python train.py --n_layer=8 --d_model=128 --n_head=4 --n_kv_head=2 --head_dim=32 --d_mlp=704 --vocab_size=2366 --activation="swiglu" --norm="rmsnorm" --norm_place="pre" --norm_eps=1e-05 --positions="rope" --rope_base=10000.0 --rope_fraction=1.0 --qk_norm=false --attn_scale=0.177 --bias="qkv" --tie_embeddings=false --parallel_block=false --init="trunc" --init_std_qkv=0.0442 --init_std_o=0.0442 --init_std_up=0.0442 --init_std_down=0.0 --init_mimetic=0.5 --optimizer="cautious_adamw" --lr=0.00228 --lr_mult_up=0.691 --beta1=0.9 --beta2=0.95 --lr_head=0.00805 --grad_clip=1.0 --warmup_steps=586 --schedule="wsd" --decay_fraction=0.767 --decay_shape="linear" --final_lr_fraction=0.02 --batch_tokens=16384 --seq_len=1024 --doc_mask=true --train_tokens=98560000 --steps=6016 --dataset="wikipedia_en"
Each number is 50 + 10 x the weight over its row's rms, rounded and kept within 0 to 99. Layers, rows and columns count from 0. The size before them is the row's rms in percent of the matrix's.

# down: layer 2 MLP down (transposed), 704x128, rms 0.1, rows 499-507, columns 0-127
# gate: layer 2 MLP gate, 704x128, rms 0.0867, rows 500-507, columns 0-127
# up: layer 2 MLP up, 704x128, rms 0.075, rows 500-507, columns 0-127
down499 105:37 57 40 41 38 31 43 59 47 63 49 41 45 28 43 61 45 54 50 57 39 57 35 56 38 67 50 54 39 48 70 35 65 48 61 44 58 53 43 52 37 42 33 34 56 55 54 59 38 64 42 65 38 32 50 54 49 41 37 51 50 48 45 46 62 35 51 45 45 51 58 49 60 41 61 59 50 50 53 41 41 37 61 47 66 41 27 53 52 61 39 57 35 38 40 39 62 60 65 43 53 43 60 61 38 43 54 64 43 58 54 62 47 36 46 36 49 42 48 56 48 55 43 34 52 51 29 33
gate500 106:32 58 57 42 35 53 48 50 44 58 48 39 46 62 57 54 50 55 41 64 57 39 50 45 36 73 44 50 47 51 69 59 64 32 53 40 58 42 70 42 37 34 66 42 42 49 38 57 54 53 39 44 43 60 47 53 46 48 47 40 38 44 35 40 60 38 41 61 53 58 39 64 49 43 56 51 55 34 47 59 57 61 46 60 54 44 70 67 57 48 36 60 37 54 53 68 33 43 45 50 48 36 32 51 58 66 34 35 64 61 41 52 37 51 31 52 47 60 58 49 53 47 59 36 38 50 38 39
up500 107:49 65 63 65 45 57 54 41 57 49 58 45 62 39 59 55 50 37 41 54 46 45 45 46 55 46 39 68 43 56 39 52 46 51 72 35 51 27 42 39 58 45 66 61 50 53 37 61 57 53 49 43 53 62 44 34 49 54 52 49 30 38 50 41 56 48 59 44 51 57 56 44 42 55 54 48 34 42 37 47 72 50 50 63 64 47 55 68 52 52 46 53 58 38 62 50 37 75 49 43 70 45 33 57 79 47 61 42 57 55 47 39 45 50 42 53 41 58 41 72 41 61 69 38 62 50 58 55
down500 108:50 54 57 52 53 68 68 30 54 62 42 60 46 55 55 49 47 42 65 70 36 42 37 48 54 48 41 44 50 57 69 55 54 52 45 39 64 46 54 60 38 38 55 47 55 55 37 63 53 43 50 65 56 44 44 59 50 53 46 34 69 48 50 63 53 59 56 65 75 53 47 52 44 58 60 44 66 61 41 41 54 52 35 59 30 30 25 42 54 58 68 38 47 51 46 47 62 56 47 44 48 67 68 52 47 73 44 56 50 58 56 59 37 54 44 38 53 52 46 45 60 45 45 42 41 59 44 71
gate501 105:43 52 45 45 47 47 54 49 54 47 55 39 41 58 39 40 49 40 55 38 45 73 47 63 20 55 55 66 48 62 58 40 59 34 50 55 46 58 29 53 53 53 56 58 33 48 70 45 65 57 34 46 47 61 44 55 49 45 47 39 31 44 53 57 41 65 51 47 50 46 51 37 56 52 48 49 48 50 65 76 60 41 70 53 49 44 54 33 64 41 42 64 37 52 48 49 48 46 45 53 68 41 48 34 33 54 49 44 61 44 38 40 65 58 58 64 59 43 42 34 51 46 55 46 25 51 62 38
up501 097:38 54 44 65 57 51 54 42 58 44 39 56 56 30 47 40 53 43 38 48 46 46 64 44 48 75 62 55 52 50 56 52 22 76 38 36 60 61 51 49 46 49 57 44 52 33 60 45 61 33 42 55 56 73 46 56 62 57 49 51 47 44 48 63 54 50 51 56 44 49 41 59 39 52 54 41 47 47 62 46 55 27 48 47 41 55 46 53 50 48 58 67 55 53 64 34 52 38 46 41 47 41 45 53 43 57 58 48 62 27 32 42 41 59 43 31 43 43 59 47 67 63 53 39 52 43 28 68
down501 099:63 62 42 55 45 50 43 47 49 71 44 54 50 54 54 56 36 62 55 45 53 56 52 67 48 29 46 63 31 42 46 46 42 48 43 72 39 44 55 38 41 77 67 53 49 57 53 46 39 54 52 60 43 35 49 25 57 40 49 49 59 53 27 61 39 49 42 42 36 34 39 42 35 58 70 44 55 59 46 50 47 55 61 54 50 52 41 40 60 45 46 48 63 62 42 41 37 57 58 55 30 60 34 52 55 49 52 23 62 64 40 55 54 39 50 51 49 63 40 49 45 52 53 65 51 45 44 45
gate502 086:62 43 67 66 29 74 43 45 40 54 57 39 49 37 55 45 52 61 66 55 46 61 48 67 34 59 49 51 67 44 51 69 41 53 52 44 33 65 43 58 65 45 50 43 83 44 66 51 59 50 61 48 54 44 52 51 36 55 48 38 46 60 39 47 66 43 48 58 52 52 52 55 53 48 58 69 41 40 21 47 50 41 44 51 69 43 54 51 51 59 48 55 53 57 56 38 48 64 52 45 54 56 50 47 21 64 52 36 46 46 46 42 47 33 59 60 56 48 58 56 54 55 38 50 52 57 56 55
up502 089:61 34 45 53 63 53 42 51 43 64 51 67 67 47 63 40 57 54 41 43 51 56 61 56 46 27 63 66 44 45 73 37 43 65 41 45 51 47 26 44 43 56 32 40 44 61 47 58 42 48 53 56 26 42 47 48 51 33 50 32 32 60 65 51 63 62 45 55 66 56 59 54 52 49 41 39 43 45 46 60 60 32 66 59 59 49 59 40 53 55 46 34 34 68 49 48 46 46 58 60 49 51 58 56 47 44 56 56 43 53 36 64 58 57 57 48 34 59 33 47 49 57 49 49 61 37 56 45
down502 094:50 41 64 45 65 45 41 34 48 52 52 54 39 46 58 45 64 51 39 35 34 24 53 53 44 54 42 44 51 68 60 42 47 57 45 52 66 45 62 69 32 41 31 49 46 52 58 44 49 51 64 46 51 45 40 62 57 49 46 49 49 44 50 61 43 37 51 52 48 29 60 41 47 51 71 53 35 45 46 46 60 54 52 70 56 43 52 52 43 52 36 41 56 28 67 50 39 68 67 51 45 43 41 43 50 63 56 46 46 55 48 55 31 68 58 39 59 73 57 50 66 56 63 47 39 37 37 54
gate503 099:62 64 60 55 28 39 53 65 41 54 58 37 63 60 59 48 35 69 42 48 52 43 39 58 51 47 60 54 39 47 57 51 54 59 56 57 42 49 54 54 63 49 60 46 69 56 47 43 55 41 55 66 51 51 56 37 42 43 44 29 47 49 58 44 50 55 49 46 55 46 51 43 52 42 39 44 39 51 14 60 41 50 61 29 66 69 61 46 51 57 44 37 50 47 49 63 56 43 63 47 69 49 53 38 49 45 66 50 69 32 52 44 43 48 59 30 37 56 37 62 57 56 47 65 58 36 54 59
up503 094:32 52 66 47 45 62 54 40 66 47 43 54 34 50 44 64 47 30 74 67 50 44 42 44 46 37 47 50 77 33 57 64 48 41 56 47 63 57 47 46 56 44 40 62 49 48 39 39 48 44 44 75 44 54 56 45 33 61 58 49 50 41 40 50 61 47 53 61 50 45 54 78 42 49 55 57 60 53 44 40 68 43 61 48 55 49 54 37 41 67 46 53 56 54 25 49 42 62 44 39 63 51 45 55 58 56 37 59 55 60 52 51 37 46 44 42 40 65 44 24 50 56 49 46 57 54 53 60
down503 098:70 49 51 37 52 52 47 56 31 32 40 47 55 48 61 42 27 59 26 50 39 46 40 60 46 67 47 46 37 52 50 47 48 51 46 50 47 64 65 57 58 43 41 35 49 56 45 70 62 45 58 42 58 56 46 62 66 43 56 45 40 44 67 48 60 42 43 42 55 51 52 58 53 46 32 44 57 63 51 43 45 53 33 54 56 51 54 48 47 73 58 59 43 55 63 25 46 29 66 51 42 29 61 44 64 44 54 44 50 43 46 64 56 40 62 49 48 56 73 51 38 34 50 45 50 42 36 48
gate504 099:68 38 59 39 50 34 29 49 33 41 61 73 59 69 51 56 47 51 43 60 45 52 36 33 27 46 49 42 51 50 57 51 55 44 52 48 49 49 41 44 35 40 48 48 54 55 46 66 61 45 43 50 34 62 49 67 49 38 41 35 46 48 56 36 49 34 45 41 73 49 51 45 55 44 60 47 38 46 51 53 47 50 68 51 43 25 56 74 60 37 39 61 53 52 49 62 45 40 39 51 42 59 59 35 50 54 63 47 38 50 66 50 46 39 43 46 50 42 55 50 47 40 37 39 27 50 43 49
up504 096:33 38 44 60 51 58 44 54 47 53 44 28 31 62 56 44 63 38 53 48 44 50 47 56 60 51 58 48 51 38 49 33 62 47 72 67 57 42 44 74 59 34 43 42 71 53 39 42 44 56 64 64 49 44 26 54 49 52 47 62 65 50 53 72 60 51 43 62 38 49 64 58 58 44 49 46 43 51 59 52 74 55 41 62 67 57 40 36 68 57 58 36 48 61 54 38 59 46 45 56 53 49 51 40 50 38 46 42 62 57 39 53 54 54 62 51 35 47 54 61 48 42 55 55 66 50 65 52
down504 097:27 46 52 59 60 49 37 55 39 52 56 60 41 45 54 51 45 59 53 49 45 52 32 73 52 52 49 51 42 48 69 58 32 53 53 63 33 45 47 59 54 59 59 49 45 57 57 37 46 57 60 42 42 56 64 43 22 54 70 48 44 50 50 55 60 49 47 45 52 43 38 37 35 61 38 59 44 53 55 52 33 42 40 45 50 40 60 62 42 54 32 47 47 54 70 60 44 51 26 41 50 50 50 42 44 31 59 60 46 64 48 49 55 48 57 45 46 42 58 39 49 43 76 50 52 53 84 38
gate505 096:41 54 51 46 61 37 47 52 46 68 41 51 54 41 66 56 47 43 39 56 57 51 37 51 50 45 66 43 67 44 69 40 54 38 59 38 62 47 36 65 44 39 48 47 47 51 61 40 30 50 52 45 56 46 48 38 46 55 59 60 38 39 65 67 60 45 50 54 43 52 51 56 51 48 64 40 43 60 51 59 47 65 57 41 53 54 55 58 49 65 73 41 45 61 64 44 55 55 51 39 51 67 61 59 53 35 51 65 52 51 54 38 27 58 32 62 39 48 46 65 55 33 65 50 58 41 66 80
up505 103:48 44 50 57 49 30 47 67 42 36 63 42 43 59 39 63 54 33 62 53 36 49 51 43 43 55 37 49 34 48 50 26 62 48 54 36 47 46 32 47 71 69 25 45 49 62 71 55 51 26 60 39 50 62 53 39 55 53 61 67 55 56 60 57 48 40 52 62 66 49 52 36 46 63 47 60 47 54 52 40 40 59 63 42 51 40 49 48 51 46 37 40 49 40 49 60 62 59 51 53 50 52 53 66 47 54 55 55 52 34 51 46 34 54 70 37 37 65 60 52 41 62 55 49 50 46 62 60
down505 102:58 38 55 60 58 40 40 57 64 50 53 59 40 59 31 54 64 71 42 52 65 45 63 43 36 61 62 61 48 57 51 47 58 45 53 36 43 55 61 53 55 40 50 47 42 59 50 44 52 61 66 59 60 53 63 49 46 50 55 37 57 47 45 50 67 38 36 54 48 66 53 76 57 32 60 58 56 43 62 62 50 56 31 59 44 56 47 25 62 57 32 30 39 40 36 51 59 41 39 44 58 42 55 42 56 39 49 41 61 58 38 58 50 52 47 57 64 49 51 45 49 49 48 65 45 55 58 21
gate506 087:46 54 57 50 51 31 47 59 50 56 23 48 35 48 44 38 43 61 52 49 44 44 31 74 37 61 50 40 53 51 34 65 45 44 56 53 51 67 48 52 59 40 29 44 48 53 47 40 53 54 45 48 37 42 63 25 46 53 42 59 46 44 45 53 61 58 50 32 45 42 57 40 51 55 52 55 66 50 31 51 37 54 59 47 57 39 33 55 23 48 58 45 63 42 55 47 54 53 47 38 39 47 50 41 52 66 54 70 48 49 63 60 53 38 69 61 55 42 56 43 63 42 64 36 47 59 44 70
up506 083:26 49 64 38 55 43 42 47 34 65 44 50 54 48 48 38 48 69 45 57 51 60 39 37 50 38 67 52 52 41 45 55 42 48 60 50 55 68 47 51 54 51 30 46 59 47 64 28 46 54 48 44 63 60 46 42 57 50 47 53 58 53 51 53 51 63 50 37 52 57 54 53 46 46 51 22 52 51 62 41 40 57 48 55 62 55 44 38 52 53 44 44 42 45 37 39 14 46 55 27 50 59 49 36 26 41 49 47 63 50 51 43 55 43 48 35 59 48 49 53 35 27 45 62 64 40 57 62
down506 086:43 68 52 11 39 37 46 46 46 52 59 54 52 52 55 41 59 65 48 57 52 40 35 45 57 44 53 38 49 57 65 47 55 47 45 51 53 50 53 59 55 48 40 34 65 57 57 44 33 43 60 51 55 58 45 60 38 60 34 52 57 47 57 61 08 46 47 57 53 59 63 44 47 50 41 61 49 49 55 40 55 55 64 51 55 42 57 60 65 63 56 52 56 42 54 44 55 57 45 47 52 42 33 65 46 46 56 56 28 56 33 47 38 34 40 44 57 30 39 59 56 58 68 48 49 55 52 50
gate507 107:49 54 57 46 32 43 58 54 41 53 53 35 48 80 49 41 25 46 50 48 78 59 44 50 51 52 47 62 41 59 40 57 41 51 59 57 45 39 63 46 32 54 58 46 30 41 44 50 54 55 35 49 40 47 57 54 49 41 50 49 55 45 62 51 45 30 45 67 54 53 47 50 38 63 43 40 54 43 54 50 30 41 60 57 57 43 65 34 42 28 41 56 37 32 38 47 53 39 54 41 50 45 51 49 49 45 44 44 58 53 38 68 39 51 38 61 32 70 52 46 50 53 64 41 44 63 70 52
up507 104:50 63 43 41 33 51 50 76 52 56 70 58 39 52 60 45 57 66 46 33 60 65 47 46 60 50 56 65 40 43 46 56 42 57 50 45 36 68 53 60 52 61 52 58 50 40 48 50 48 64 46 45 48 39 47 33 68 55 36 56 37 48 57 65 43 51 71 41 55 26 53 44 60 55 58 57 61 37 51 53 55 48 65 39 56 51 58 42 61 53 33 51 48 36 36 58 47 44 61 56 47 65 58 37 36 47 53 56 52 53 34 55 32 28 32 45 51 41 51 35 51 61 51 32 52 44 47 39
down507 103:48 55 39 36 60 66 77 49 47 56 72 54 66 30 47 43 79 45 63 51 35 62 63 39 49 44 59 41 66 36 49 55 56 40 40 49 54 57 54 56 65 42 57 54 54 49 50 33 48 63 55 60 48 46 50 46 47 55 43 46 51 59 44 58 27 53 82 42 51 50 54 52 57 40 31 50 43 42 58 45 46 51 52 45 66 55 56 54 67 53 54 39 53 47 60 55 46 59 48 62 51 46 47 44 46 50 53 62 28 43 48 48 67 55 33 55 68 60 44 47 49 42 51 29 44 41 48 47